config.yaml
num_key_value_heads: 1
positions: "rope"
attn_scale: 0.124
parallel_block: false
extras: ["local attention windows", "gated attention", "capped logits"]
weight_decay: 0.032
lr_head: 0.01
schedule: "wsd"
batch_tokens: [8192, 16384, 24576]
Each number is 128 + 32 x the weight over its row's rms, rounded and kept within 0 to 255. Layers, rows and columns count from 0. Numbers have three digits each. The size before them is the row's rms in percent of the matrix's.

# q: layer 9 attention query, 96x96, rms 0.0807, rows 0-95, columns 32-63
# k: layer 9 attention key, 32x96, rms 0.0736, rows 0-31, columns 32-63
# v: layer 9 attention value, 32x96, rms 0.0812, rows 0-31, columns 32-63
# o: layer 9 attention output (transposed), 96x96, rms 0.124, rows 0-95, columns 32-63
# up: layer 9 MLP up, 384x96, rms 0.142, rows 0-51, columns 32-63
# down: layer 9 MLP down (transposed), 384x96, rms 0.0345, rows 0-51, columns 32-63
q0 086:132107102127120120146131111072083134136094180133169121175122125076128112128181143139112126140096
q32 079:102092133145124116157121140122157190077149185158154112183118158106197124105097137127158107140099
q64 082:123130136149078107143144121115101145120169168173154149174135111117163076139111152117062124136081
k0 076:114119124158118130157117118129163128127137058192108079035165147190135131086108144127139138155197
q1 098:135133124100105106102140190129092104109162196166147112195117164116154111178128145151103142128067
q33 081:128156104176104126129149186153139108117180162195125127137144161133173102083156114113115072134141
q65 085:122103089182073107146219150178113116152123109167122105145141105143190109137091130101127094176113
k1 083:081134167124178110130156198107163107139114098081212187133081111101113132171177188162147066149131
q2 083:191130102100071155129174133149135078125092163158117135158127140106112118127110148176164091104096
q34 079:211126093173092147164177100139137139144107129121087070134100165112116122093141152128087026134127
q66 066:153047057182087127152145143144084157131130081169117114129088111136142139171128187134122100174137
k2 103:103101141136154142136090186094118091133126112076165149124149113126149161132129195140112059188140
q3 092:186121133061125137127143146129127130112127148141151147164092155062074155155140166132123102121127
q35 080:138123165148112177169152143148170086131114139107093134168135156100121123039141179139127035160154
q67 079:133149138059126151096129113095124190131129129131138178167104110075152177097169182166120079136141
k3 122:124143149129127172087095133099121090112134144148124151162105136103131157145165180174139075168095
q4 099:108126110092082088152095145203097144161119134112156153120071100165121179131129188107115126118120
q36 107:092151114095082123095103124105083139106122154129152173131136126162121106110085146104145180092083
q68 107:195131124131118101131160203152126135173116172096112139052008078139101113081098128114126169184135
k4 100:170106165136110137131138087114180145102130133121105143118074170078082118126112202131100106128080
q5 079:166125132156123197142146148124082100140147093177175143162144096147119137120115117133141177120126
q37 077:082153105115143089135120110132132127122128116118118117171171122184162122155153124113124117126134
q69 109:125112126162148073150117084138090129130076154131188124052122079154143171122116148123104151148159
k5 103:140098100126114112137151126190142159110112165098091120162132156138149123147106151121097092127140
q6 095:086122090130114144148128124110155063154142141086159114070105161173167137147123134132109211158136
q38 095:107144157158130195131137106126097088164113135089127138071149156116118169055155163097132106064157
q70 117:149120129132148180127121141169138083099134173110080145086149136097099157092195113113208079114169
k6 101:105160114127132093108155164094158080113082100059106116128119154156148129141130101114142136077139
q7 114:125150079091112191162172113091065153084185123137116114126076175120103198165153092057128162173101
q39 111:094147097131091159108123132131077129158081150090138119132085106142112107177143124137159157153141
q71 102:145106118090100190091101084148123121090056094142099109160096181167093100151154074197124134101153
k7 120:173127077104118105139106119075168200140133123166087109164150101122138124083090113147150079160189
q8 078:056083162144154104122122093121130163162129152144177187159149148132177145108072140152122104137087
q40 084:083066105168140147152092167098100099109151140118180146148158154138124096103112131140147077071156
q72 067:112117131111092104179130107155113180128150124110103121084169085157169102085129141128109099123160
k8 080:062133117122139115152170175130157066128134119109192135153120104117120151183144191142099121140163
q9 095:092125165132160112078104075155163153125185121117126138122194116176151104097077118089156111169154
q41 068:080091161116203133091099144096127100101131091116197184115122117106087166160138122161152151112141
q73 082:116142159142140119132160090165169138095147087083077153096158121186151168126102100119093116127177
k9 076:192160097098156128130149138115121136143069107145132159124081131097113137124175106159178132103099
q10 122:071140182151113126157175159131160098146153170135134130131176126169196103147110084085139131193148
q42 087:083174188167102171134125173112152034143129151122161109150163141096164093073153162128132084153111
q74 106:088180134135092116084146122112178156127155104136082126101139171179206131139134109089103113173165
k10 098:122118085119102107131090111115132225173144078083110105116094125174090126124097101114143068128175
q11 106:179088083126128101094137112092072129191105161169139165175097160167091137180148176156089071135084
q43 100:154140115142105129177202160119100100188113137140141137159161166155160083161094103136144147099109
q75 090:156132118125126119174155155127060110195125145099143164179171124127121128067109146158202113127088
k11 084:219136115089121107213132060080076165114112133162046088160137117128136127075166088110133172127135
q12 077:097133116089120173097139132122070111135087112114174170192186070131157123117133170177199101094151
q44 082:093060150091161163128156124116081133127134096096088122150160117120118173167152142133179086134117
q76 095:147120187093166157160102086092116134118103100123133079189165179100111072113139084149129130145145
k12 108:137150155132132148147114126151149121176181134151104101119085164104090139128174118135127119132113
q13 109:075089121115130144129098101121123127131144129170141145135104098156119140150140174212120113162134
q45 118:140107153102117122165106146133128116136169100094114163143137066104119161141118184144128141137084
q77 122:110074152131205141105099120215123035124136164112133111135137127123126142143110128125101122082115
k13 115:173120140085162123130085132153121090033080150167095168090154087114122097095152125076090086149080
q14 123:169127115124084112144104185147138081091122191087131144108152148138148073129147080106077151145154
q46 103:125134183114122182149120093096138122107133158092168146120136127111119165093114107059175115124138
q78 108:147094178122132125126118149066181151069111125113110129094120086106083075144136130173105190119161
k14 093:168131132130127158167148078098073118176111120166104128148087067143103129129202149134146097152094
q15 095:161116113169113180164132137109095174164092110128170092145148153212141122116145143150142117175119
q47 109:083181132142117159173171168103149111157119157122161116064093150051131147120088100161095150123131
q79 103:188140130140144124170108148114107093121075119160129135119130137146152098139099167146088150123113
k15 108:081126153138101090120136080113114130142166177113213200159176121158097044149125107099127166058132
q16 097:145131105162070136122146098172113138170129186121180088138148176117155110135096102104168137098121
q48 116:126135134177126170131135084160123110214207080164120102149132101141157130120112150138144097147183
q80 121:157119133069120113187135147173096110068135124042103160141110109163181074137125110143093081160141
k16 102:153127110107127125138090102118126108074084114125121212109108132156123144087129175086162114163189
q17 120:131100064142168134112131120129135126133167118122099093133152174144110157149166125123113119081122
q49 120:177058109116132114162046118158077116123105140101134152186124153144080130122175127161130139063105
q81 146:129090122078176132123127104152132088109119108138129119085100076144135143133169161159118161043102
k17 099:096166176138150140180084211162134085139046111109150094140129113126150094126177142127161116129162
q18 087:114110114124150129108152175150136159141119176120145146107120118132116124138124122159147140152200
q50 088:139107123148190103065089124138128121156135178108124109139091062156155131117116080087135095102152
q82 106:078161111125096172129134107117134178145151109086143177099115155129144166126065119158129148109198
k18 099:167093133097129169094102090106129110096156118087088120110124105095099163149143190108140083150066
q19 083:143098136113196139051097176175106120150168186175172163116115139107101144131161140164151137138079
q51 096:158079132083159070141093122136121105081155178078156178152095141097125132095110132097132102178084
q83 106:115136107158126119088055153136094084111123158135137125112085176113137146136125153091174140161110
k19 091:121140141112071098132106169145111163127123152119043091101068114124118135184130108137153157146127
q20 089:105169132094152067068129111090159174112137115128123126087113153138099116092110092190090111157120
q52 108:101153109111161056134107129089161170086120117100131089093119149126142123084120165178145122150116
q84 106:108109103141114157108135122147076112122155191144106114162147117145151110153099078110116117139108
k20 122:091132053173076136148120162115181149160130101096131114165143120148177141083207153085126143136125
q21 086:123156115115127152128181153097124192124165118126142156124130066111182142126064141095144134097154
q53 100:163162091139118121107121153120103209118120121165122127152143177140184070100054114069189107108116
q85 107:107114136076107177143130161115074137117114070128163138092173084096159110145119159136137145115172
k21 100:102101139146174146162167118114157122131121150051114093097153194161169156119122089114071182158096
q22 097:167211109117088142179199133119090090148103147139109110162115139170138104150099075071133152084124
q54 124:139078162111103113138127155166081108151062127075154153139142120135082116145116110153102167154159
q86 113:140147114090132123082141169194129172130124120100120128108089161175092170153163142142103147087099
k22 108:104078136167103151128140119149110124111131135144109122065082104144156100131101101128088102119095
q23 089:165114097147119091141092113183100167140143146127064123155138136166136135155102130048106120128132
q55 116:132122121123138098178121158132115116129153134082097142135135109157176117140120082095184148156122
q87 084:062109144104128124162164120168116129193106121106116154172110111117124086163115085143141078153113
k23 107:130117143111101104123090144163109154132165091073152149130102139101148116136112145104100120085156
q24 092:159156143114161130168098096084128166165130142120127116114112163152100159152142077084142120154143
q56 096:105186116141108121163113125097120148105164075111166169157140130137096091160155117030122111143135
q88 114:093150158097114136200156159094123097104125121113136155077121090154106184130145123153134127083121
k24 096:064119116127119109146132110162139153141157117173117140164134130134184174130092149194197079124094
q25 128:132116134128149155139109138152186134131206114163113105113162129076117150078098156143101127121132
q57 113:139144103135084123114080148166138142105158171120084170165108149103142080169118132082117128118119
q89 120:160148142055139120119098167136104103162122144146128150136121111108092140072124166142123093119108
k25 090:170072156097186153093093129114110129142096083140117126129114102153125149080195150154105134163112
q26 087:062093137136147178121133091115191030139147133095077153121115142143117134092153146177115163090185
q58 090:064125129112113158140139142127130122147172134129127121063097114120115145128106099092147168066122
q90 114:111109168087137148121133174096101104171153127106149124069180126161076087149120150181109110129159
k26 088:092116058155115123108160130158139126149161098154172143140160110057093207132171107155113149135138
q27 092:110147157071099140169129115112165115146156086187143135119103090144142180104111158188131107167134
q59 122:129121129098167062198149120137174124100100091134138094100178114107149128104090157171060125136156
q91 111:153147121139169130065136122163156178163139100144145075193162141152130153128148175124108120136150
k27 103:093068184103086171118147100100122169127169093098152088136096146084161096165117147126124098140154
q28 118:175136092206096094148140133129116140155055095118077098164145147189127087166109121086109119140120
q60 091:127168108129094117108105151098128092128186092177155123136143104153096172103086128162128122121095
q92 107:123103167101080097142116157156122128178109135162104140102180102150152089130047159143128149112155
k28 107:033095162125096135088166182120178119168131129121128100045118135122131135141102098129130131161154
q29 077:102167110162105131136158170156122127108078127127127136133134092162147101133081117091136144124085
q61 102:156120168149167142106143161124143081100073119150177178132136072108152187170172143172134122118124
q93 085:117133116144098111114077132133098171118107155135128126080173088097075124122057165096133080119170
k29 109:153094153175180126183122145148110131139092176181142107151125133149143096113177103123133156125119
q30 092:074152151112099102138118073116116137122163170075140162081099131140104117059127056140113172103152
q62 087:135118130129136104168095093156114132108178119084178118113104138147094130079087134113130106154109
q94 099:114159123134073183128141128169078106164068072160127082110105123174162127176161146147137139145155
k30 095:093116187057168157114128158075106147206121069091122143152143115100131170160151154107110093093122
q31 087:231066145114140132139114127122142208088126117093085111098123128108114162107087131149108099149107
q63 122:147154099136123124144149110042097103102132153148063112095152110157097128148144171142135114095070
q95 101:106183164057153085083113071090092135127086139122092167159130124167155092142070139123117130164122
k31 093:056113146120158106122100106167168079171121172150144072129129153088132126164124155167130124096137
v0 096:133155192116125092194108112113131136149123100218094143098106129122089182116138176156166146145140
o0 103:130160168110194139157162038143144071136114089155145116116091095126128164091100146170059143092133
o32 107:110090148128119049130117175152151193159102076140105118075153112125127109142130171129156149179141
o64 095:098155060134110202099176084076126095131116104115140152139172139116100167166129095087158074081161
v1 102:090138107175123105102170154120160168166126092124160131160165130075173180155160107131174139109203
o1 095:125116117133137151172151165130163150105088087121145133122157135160162151117095089165178174136205
o33 099:077172140124093154128171167139106091164106131136168120088139143124121107151130081148128164138143
o65 091:186150206107136157183172087104104163118190149099160170120139168130096130116137069098092102099165
v2 098:103119093142158127119142091143140104142110112131139182118121141149132103174187193134084189175169
o2 106:120121088101082129201122133169164110128123111104089154056100103079082124093165197131128154161153
o34 100:100102174166152092130141151134159138122101158133132164137074106117125147108098155090147154170117
o66 089:136131134119096099073107087118108112127159158189099077129113094136142162087135141142074168101121
v3 097:165141111099098192132131078126138168119160074097173147131143113144221134125128150085101153150184
o3 091:102128181142130184178122096063161123119098096104137161083124068141172151113104077135113176110144
o35 104:117108080197100185086141078140123110142165176118119142107149140114130099100114177110116137113102
o67 106:160122135119130119128091189127113064147094138104146127133144158139096150129105120157145159122104
v4 103:077136121114106115121128145161173102131113152129230129098150156060097124160102124174108118120155
o4 107:166169109098144066138126114164111120110114119119184125123107106145116118107124172114166114125108
o36 097:118118128146108106057173121130125142175106166097151158146149138069147118178116081158111126174148
o68 108:109168134109156156125091148141156141087115083106170114145132137129099177075152176121141153161156
v5 094:139079136113086068128110240161147133128120126179120161085133084073110152178101108144166103160121
o5 098:147113135132146142187099142062095115137142121143181137162219099138158137144094170122121088122104
o37 105:133132144089173126124157191201149090151129145124123165129083106127169121116050064095099126184114
o69 104:107114153064192085111161090074127200140127171137136082176116149159112158136153145176151162123138
v6 110:151163189111173103101175164094165184101125168074124106130151134143197140097075165157124120148123
o6 106:119152158161120117141104145160172144089118153160163156135142110053118126139098170157057118149156
o38 100:170052167061178037102118129162142165124180160089081144132160151100174143104120130161167132164112
o70 097:159087164118105104095092158138140151106094186161113078101142117089164130094172071107091153127107
v7 095:126052158039158054079165122096139137096214120112118113103153127116099155134104149130175166150137
o7 087:122068153155170125110156137109140158126119104198115133110165112140096162134186105145138104100133
o39 096:168092107098178032113103120090136079134127134142151113166084111157149090132120195157149177131121
o71 098:128149190146164152068059161117152142092112111137137147113133115059172137162180182095137109140118
v8 089:162165092134092118147100137101173129135122113120052160064105090110116155140159105073108150113130
o8 090:144125172133045184162090161105132139170100130077065111099108121128127149116160065115156096122097
o40 102:121164087161183132123145107138171102176094152132115132165158159153109156083104098141142189137111
o72 111:106134106138072124120155114123117165138170124096058111126123067198208118160071136116085154121102
v9 104:119193122093090112119131114161110173112124117107165126124194117138107086096164093130119098118175
o9 106:166166109143109147160109131189128145121120060092165185130181118157125108079122080081139103146144
o41 097:115147129068085194156082168113109139141156134140148102161148179147105089147191119158129076101175
o73 093:142124133120186095106094102144135146124099100139099116122089142169157161182125078143119110115116
v10 094:109123142168118151153153105138119180148141137131078039106096177100093115147140090105112101091148
o10 100:177183124124082099102183073121149176153114126090083071108101142095147161100180118095114008093169
o42 102:153097080179165158146114105145161190162211110146120095098064167082174143066143092088110148138156
o74 104:083094124143127107124149140159126119183104094115188121166184120174111088127075143166147110139128
v11 102:139080113107206098073134163132134188122085197094111131154119124140111151185177134102150088106153
o11 091:121078167105188111099074168170147137077106141122144140160145135083096142115127187146105051154147
o43 096:135100141152134083143160137170133133133160159115174132111184127198062105114104155161104136189133
o75 110:120137134105119093111168155164154159143148136139068145112102107089171123128098106117122158142105
v12 101:074148166106188110128065172141105157111122113118093151118118110131128115188060116173086109143133
o12 081:170145142121101133152115189174057138139086170142158084156167152167109124126120093161170139130117
o44 107:123110102136161084119104089114154126158124097099077139128097138137167111119168156144113100121148
o76 097:112156148103080184182184084133105059154175169145179145111164123154075158119167139123130125164078
v13 103:153179130071111151180166122116104099137088138172106126132148100133161148139140131093189195160129
o13 090:118113162124152152170158133121118070116142152143122114116107114144111148114144101135126200112149
o45 117:136159103133085120167192058084092119182129175140147107136145114160100136173142051134109128093108
o77 114:150140116116213061126141072113143159151119095146122123132097127122096141104127065164077142144146
v14 099:104129085140097172120121107098091132175133107142150119109217099117150176168099119145119059122089
o14 110:079135096121121130133194135116117164182113119155178111175125106115147156153088155148128116090153
o46 098:167186084111137089124101113127100145083165127121119137140177159117122125133103103182111139122106
o78 098:173150136122142153109170107186147159159113129059078131147116121110130095100105139113175092127129
v15 099:145119146112159136149112173110117166090102100114198111132169059155153179122113100127121126112123
o15 098:158159140103131113102119154148169167072118152093099077105134105121173160123117123123152133157148
o47 095:145195135140113152150145151112148148129134079145189118107158112145078075120130082131106181089127
o79 095:083156133171146104134135140160145131181179175131097117169116175098116201116046150144102103120137
v16 102:156210198131165104158059098127113081110061150116108137191126124133117142157138111192100136088116
o16 085:144128099132118088086083139119112121176105178124130128143100155162184068160080136116115091123097
o48 118:120099155151114107137127104075117150111107155173130127107117122158089139108162077147140201165110
o80 096:147080097135159214119185148085107139161141120110117106119171162076129117170154137081167136093109
v17 099:147134113180120163115147116087129122076129070123124119158106088180140106089129122150225123162142
o17 100:087075119151127157142163151056142165154108076125146137138141134129126144137140239153146140130116
o49 100:102130145138112125090150174077142114142123140130177119117138128135047088163186140191098146147111
o81 105:098089175120142166179130131157112076129129131136158134098125105116122127082217155119116121066161
v18 111:171156062166143059142131108131171189136113155098099084095197133142117118100122149148116136095096
o18 096:085114151136119103128163113109169191134133119094028121150147134091126127206126090084135033112159
o50 122:131192076114112091049127092168169155150125143108077085104178105115098099093122116141159094147126
o82 101:154135141132135183152134122114083174147111074133176147133129116136202119127081101129110145103139
v19 099:128097168105129067138155140145159133157121081113134116203103106100159098203127142105099141149141
o19 107:131137108080156128128164140131138147132062148117134091116089151073134157138014131116187143119109
o51 099:071102147111150094177108169151133097147136088149060184115125093090141120124110208130114137108086
o83 087:186079159156151120126097099117152165112191136103131131099092076098140157154197174097088145116147
v20 108:119107074180121108126121070076106173113090168108109104130126155119094145147160136122143171084073
o20 083:147135069147078179050143116101140196137108121135078164123143114111129099166167125118194140087091
o52 129:131076118148119078182162092071121150114073125116060138156108180133169123180126123094112110116124
o84 090:137142159113154114171157121144149118113145151113113092111162092091118171107073090153115081125145
v21 102:083139157140164140146187099089144073147126102090151128091141072111076167091192110114130154121121
o21 097:118117169158131137173130097063138105152158060140173114104152078188170155116150053109126102135164
o53 112:130062125120070077161151132128097147106114141128096158098082138118111150136144161122140193137132
o85 098:114102164127136154092128191117166137085102157086097141106072144086186115116086169115112159118143
v22 098:156067105094170101158140159136095139141121102151126147136104091085117138172165081170134123089182
o22 085:123109093126201125118091120075064158090078095100112149133150196154119091146132109135145171147086
o54 105:143031182155178088131137149104172191111148127156153146104134140078129193137175088121139120100167
o86 106:123091151108090069191205130107129200134163122142093127167135083125141163159064132074111130130150
v23 092:095192162151129165106126104102192156101147126135181154157160177139159164114125087177167120085047
o23 077:132178090096093145103102128081125117070120158109090085129121142129129146113134076102153141133070
o55 109:167196122142129197115134125122122189103125143086111133091123191081157121106120105149113112102159
o87 101:080094148102079116131116138141172100087105140106097105099126051154065097153194205118049171120131
v24 102:182139081127117113142121119115109176142155082178156086088085198161067159089132103099133072160105
o24 097:106152060151103175130095124112108148106118031100138130139125134194143138180145147107152114123189
o56 101:126182096166094117088155072158146139176148125129160064103091133130111150114093094079107096120103
o88 099:134131121156126117136113184124134142103134153129095136108121122127158071118144102134130226132102
v25 100:137141124068103104123123152099145172161141131153106122127045101139154139086101155109100204099126
o25 090:068171123131097159084139131139122140140150142117128061126092081146114186105071122125141208093086
o57 102:131122113131107136130105155146096114135077132133121176117083123130162130125209142155156134144166
o89 094:146059235112167083159183113143121082136126179205097129099094152157191144083083107125095150132134
v26 093:122105106110057148035130118150115095144154157069162102068155116126119140086178147089141133102172
o26 105:093176172133118119080078129097164071091148115116139142090142091122119143105154094129105155104140
o58 100:194107105176103124147142102143111138178130134088138093104118175093161119075128156099142133095112
o90 094:164142133090132163073148103073134114164134151127110145162087165095125092150090062149113112110099
v27 110:135104156112162115141105114106177089103149137135123159113096126187133152132104136165071158157155
o27 099:113128146111134112129111107097184089064162147130067101087100123101134110101134108109097136160131
o59 124:110074137112134159106126169116105141134149126139162134098146131109092182170081143149078144116164
o91 088:095133158170141130158093136099098146091105090120128148136100095121085144129201153157133107086104
v28 106:130121124099094157111193129098153146138164073169147106172123169108142134168149155110114157132117
o28 099:103129137108123131064179187141184188096134093135149129151146069049147146146089165130111146079165
o60 107:145132077111118150111095098096128153100118133152129087139088122147151128153157063065119146102161
o92 092:098108177104176119102131128176153109139095175166102112111138086089069130152135179169100174172046
v29 102:136121175124112115076164141105168110140061167103106098124110128135119070101150099164126123118136
o29 096:155084100085155135146090133141120142177078107134092071125117121124109144146173119156127108138148
o61 092:081146117146080145089108137133128149107179157076109115079123131124074088126106118132163144115137
o93 086:135101143176141138147138115060207165130137141166126158124176105122093152140114114092119104127097
v30 099:125142116135061132105181145127152104108128122141117092161168121149093161156112127154135087124130
o30 071:135162157138153140123121143144167115096181083133204160085164099116114159117164095188089108146113
o62 116:159166134126128164077132138080139209101128130100143117125157091121085171106130046136118135158139
o94 107:098080112116139040123139121115140157127092163158086120118075134110136094129103136132115178129133
v31 085:143139097137115080165156137148161170081134096120093159119121124109131097107145109120168116130134
o31 089:143062107136109099125139126138103108110067096108155184118109124107116051169097199116148112169111
o63 112:122115146164119116171177131120134103150086103125179096106058098149207136112159121117186147110125
o95 097:072200103132129160131126132156107164152097113151168140134200106150148117186093087141114121074102
up0 112:133125159116085124151153170065144117141093121159117118137123137132139132127214090145110126115090
down0 110:127086102118092146087111117187076098185135092164128142125111151112158091132142132158134129128107
up1 096:189079086135132181152070081089029185129130133118121139104135120169091059171122129103144105123126
down1 096:157155218123121100073061123097098152086114114100091139151121122130158085119136144086175146103161
up2 100:135125187120171110151124148095189117100106192110126154158140152111134110138085088153174163151148
down2 100:157154111108120101100146078099139150129160132180103187152186153087084110144119088169108122136095
up3 092:122196134158053128112085125132129130122152137197188159061069165132096121148098128065120091096172
down3 091:116091123175127131133136126131072124140154140066088180105145123156166152089095148180136127117114
up4 095:127179135148159154172107129167150114134130146075149140122133143149066138152093110141129123148128
down4 094:138151104089107149157176099144113103131137137138096131139079172109101105144204102156154097154177
up5 109:104099114134114170128134107093099046175132149055149110126089134171103109168090124086099119147207
down5 112:097136107193135128149109123155163159152092152127098133120162093161077125132077132113053133206158
up6 091:119107122114075081150050091184160093160097137143116089136101142148143167115149121080173074156152
down6 091:098143143144127101139130117083118101156120119174107110104101093232062149149143164142156122070090
up7 098:098189130132159112121160098196150131106096144162162159161182156182195140085105184100136150095075
down7 088:153097176161102098121128126111088157137127120152131115116142146109134191133149100139075138124105
up8 107:108116186128147124106147072103113195115122142215144197116128159119158138182142133128130122159139
down8 100:066100162147080118121082148124119097099100091157073181108143113198129093068103145127090100149178
up9 096:188162157113130138097159087115130136093165060137104144117167074106152151141104070125126090109145
down9 095:111133126123150144115160091123128154203079195140092090134165173134048120159170170126112179155112
up10 103:120159202123132122142203087096109118143140161136092114160176092166125148167082106093140118124120
down10 098:129128193137077119111104071100156078119115124122094112148130119117128188114124099203157159122162
up11 098:140102126155135130122092132147150137192128212132162115057099072108142113112130111108074148110149
down11 100:165082125151087154128141183098108067135083077129181099122116168072135078160123105138160157128150
up12 102:109109175090189114134116150149075089100148112134166112124127162147175136111048127134080134168102
down12 095:130172121150140113158105163121126140186095156170064136140144060137067114161145133122156087086160
up13 104:135090173142125052107071140134097117123139162168178133156095135120066138140126160088198179084176
down13 096:123183143133173096125149131081100115123118164171167118114137113063147122112133112148073100129119
up14 100:104132138098099103148095120133156138157173136100091099160173140112104113143207065121117117100144
down14 106:145055102212117113152160076141137157188088111133145104137170172095072126147131055149086119128128
up15 090:110062117130141126132141117155169121121112165125106044142199153164068144138065086125144125158169
down15 088:118078112126103115153131090095112124154123156105138189123120133131131165175108104119137127166167
up16 101:114155117060130142123149085156120111135175147112120081169118139133149092106124085157149111125161
down16 106:102134092144140160123077121087086116115142139141170117153124137141067153128097132189084158088110
up17 105:091148102107131137161173165206137204129184128110122084170132127129106151142142134150133168128134
down17 098:141126089143104124123111134133133120126138075142128151171114102130111095120178158090070157173130
up18 080:091133103140105108128173098094134176149105152126062087134055087091153177125104098122124164110130
down18 083:145097136194119102080112176136126105100130095130199172146167149136103119148130110141140093182150
up19 101:163136140157084083102145140106154153113118168118110099097192130139097133105134101082105170047169
down19 103:055122204144141163160088103152140090141177155098135121153034108132158186146089123149104169176130
up20 086:071106106210072160115125070083150156095142140169109143107122128169162121117148133129074174126127
down20 091:140118139095093070116120212129117037121120159141181144213143143138116108173101169100133114155128
up21 103:119073190146117091144110139061135121152142103112124130125104127160138202113128105206069176106169
down21 103:127145098188104163158139107107142206168165073071116114074207147127142093130149092086080153101126
up22 098:105114129085147135116139067154107124106093177136077135146186113171177051083142158082138144101105
down22 095:102213144091146151139112095100138107198166095187134159125129187117113185155069129142124120142115
up23 101:145154143069187165057084182093093162190149146104116100098109159105168135139136117116155133145108
down23 100:157105119158140147184141084124103102125097175090096111126132121106141082099169136147080147204152
up24 096:081145100115139158158178171112180176124127165112079156104169145140110125116124145157112182130183
down24 097:155136156158165126131130097038101147139110119133137122149105137104149131100059152094130181078089
up25 100:151144171112098110140141121125122130117149142158134059076116122117113139105162126160142072118089
down25 104:107178080090118155121130064178158168134142181161091199144074113175129172089150106133129145143121
up26 087:140130162139106212158131157121103168124155114113134141132146088131050123114055110204116163162172
down26 093:153114141146089125139156129123113166104118111092082162131191132147118161120125136117161095119126
up27 105:098126155109170119114112147088102159098079217152144100199148117143148158120103080143142140115095
down27 105:110117127150137083163134110079151142064171116139128108072091114141118114147151141137065099094175
up28 107:144130126178122111217133142156113130195144124118156127188095133158177118127110159135148145069083
down28 102:108113121095144111160104128116096120072168121133096147119125098142112134148112177142061126208131
up29 097:144146139165095125145109129153154159053107120095103070146177193146137119090193072108133090127134
down29 091:122102178139114123152174140097124072155121135125114173125100154191136133153118149141122084122156
up30 107:108094174088158109066173046126114136155131129141065129144112159171149169135150176104073132156143
down30 092:123121082135135149156128090083136113150149123127187121145061160115142155087178195145113105141098
up31 097:157133119183156082146122104141138087152147095102107161180090133096129158114122144140106137168170
down31 091:132146145171137099118104099065080137157159158115066157103111145159206092107121133095113167100083
up32 090:167184164157121142090148061105125160142080125114127098179149166155074134140168133081116176066090
down32 093:161108162153127165100067144122169084133091124133128134116127170108170063143153165093146178124116
up33 109:135118140180135154116197114135100073130124045189118150107157093157172145140129163134171174144132
down33 096:118107127107151127144137143184157056063115168148182145210124146153144144132145058083160087076136
up34 095:131076182139116093139143141152169033169112165104167102146161159170169092161108148139180115159141
down34 094:104118165080093082154154099139094169084138133121089114085171097183094076155170045060107073094145
up35 080:121162076181123116123155121104135138155105149111132067090101072071095173112141171138085161098098
down35 091:109116133094115138145131123116139158128188123161119197119167071148060122168175176081134129106131
up36 108:157168119183133095144105166173099190075167153137140142148106123156098123120105144080128160157104
down36 115:182123098155133078089153205119114161110103143140155062150138149164153130109112101141105234099108
up37 101:114122176140130117197218065126158115117147133183121157075152126110139131098172140165122153148141
down37 118:086105155110102091133169209104170097094120152185127156070108116136093133138134147113145139119175
up38 098:125127133146074095158137161169176093131177080118133108115182143101145138105107150190180160078083
down38 109:084103122070178114134075115184134129162099156134161159134107140124154149112142086130093150193170
up39 091:099157120160165148136099144169201172160223083132123133111060093123130148071102054142164104112082
down39 087:136125104139101122106105187088084190119164055058140101151149190111071115127123101133111177121110
up40 113:072139096149084147152108142146117160083179229114178124112147072109131117156150092136170117137137
down40 107:165207166107129124159127146206116147120126184106118101153133112111154113113128101150077142105119
up41 113:087121107115160112127145131162164152170102099135093165142160181176127182140165157121082155189113
down41 112:104189195160115136141157053115116086138129096131091151125085108087111125179099142132132096173111
up42 098:129104143171134081104091167166107070103154139174123103150151077115112138134060158160107122055123
down42 086:151139146114129112126168104119131159136118136073100091062125082102114103137129141106192182153142
up43 107:130099164105091122129124088108128085156104158140078068090107077117120122150127138071113165159126
down43 109:112167108111126140133111113072176138100110118165174103101163135138148126116153099074135152066149
up44 110:160064160114149148149152184106121127116164147181137207143111127195148134105168106156086136087163
down44 105:112080132161107116137134127087142132090145113137214124077147097140084148104205128147136080144146
up45 104:161125112171172115110138122165133149136109102154070082156146171110094119141189103235132138150150
down45 104:097152165126112074112178085118112137083110138162128207162128184105166126092129092169147133117092
up46 118:097126138175177116160117142171113155134095110160106089110144125104114081107063097188185141161170
down46 119:135162141129115073152162131073121153089130157088160109116131159086110160202113119146158140152171
up47 085:136099161170108124106094134147181157101161080146131125121190124100119125070085086161086112148183
down47 092:101101154100124112161087141149121131129162123099126162116124148147184171188127115110118091124134
up48 085:141111180164166156107137092139147155126120098150172127124183080141157128161214088128147110152181
down48 089:115131130123103159111103164083195135086140135193137097078183096109056157138104150164135135105098
up49 100:140131130153079090153126138074108119129118073132098166110165166147132105125084161158121149110164
down49 103:134126171169096151103112136133164164114174109144122190117116176040147116129099076129158092134134
up50 112:171072129106118110112131110098121167152064156154133110105118049132173075130158083122158144090115
down50 108:151152130139121134074156125123083126151169122125136128098127220080096150098113109121149096139106
up51 108:102162078044169088140112079139089159179113130094130121143131072142138134174139144097100182141126
down51 103:149162120088129089116109093083126117153170134136136137108124072164139189119143122123117181131125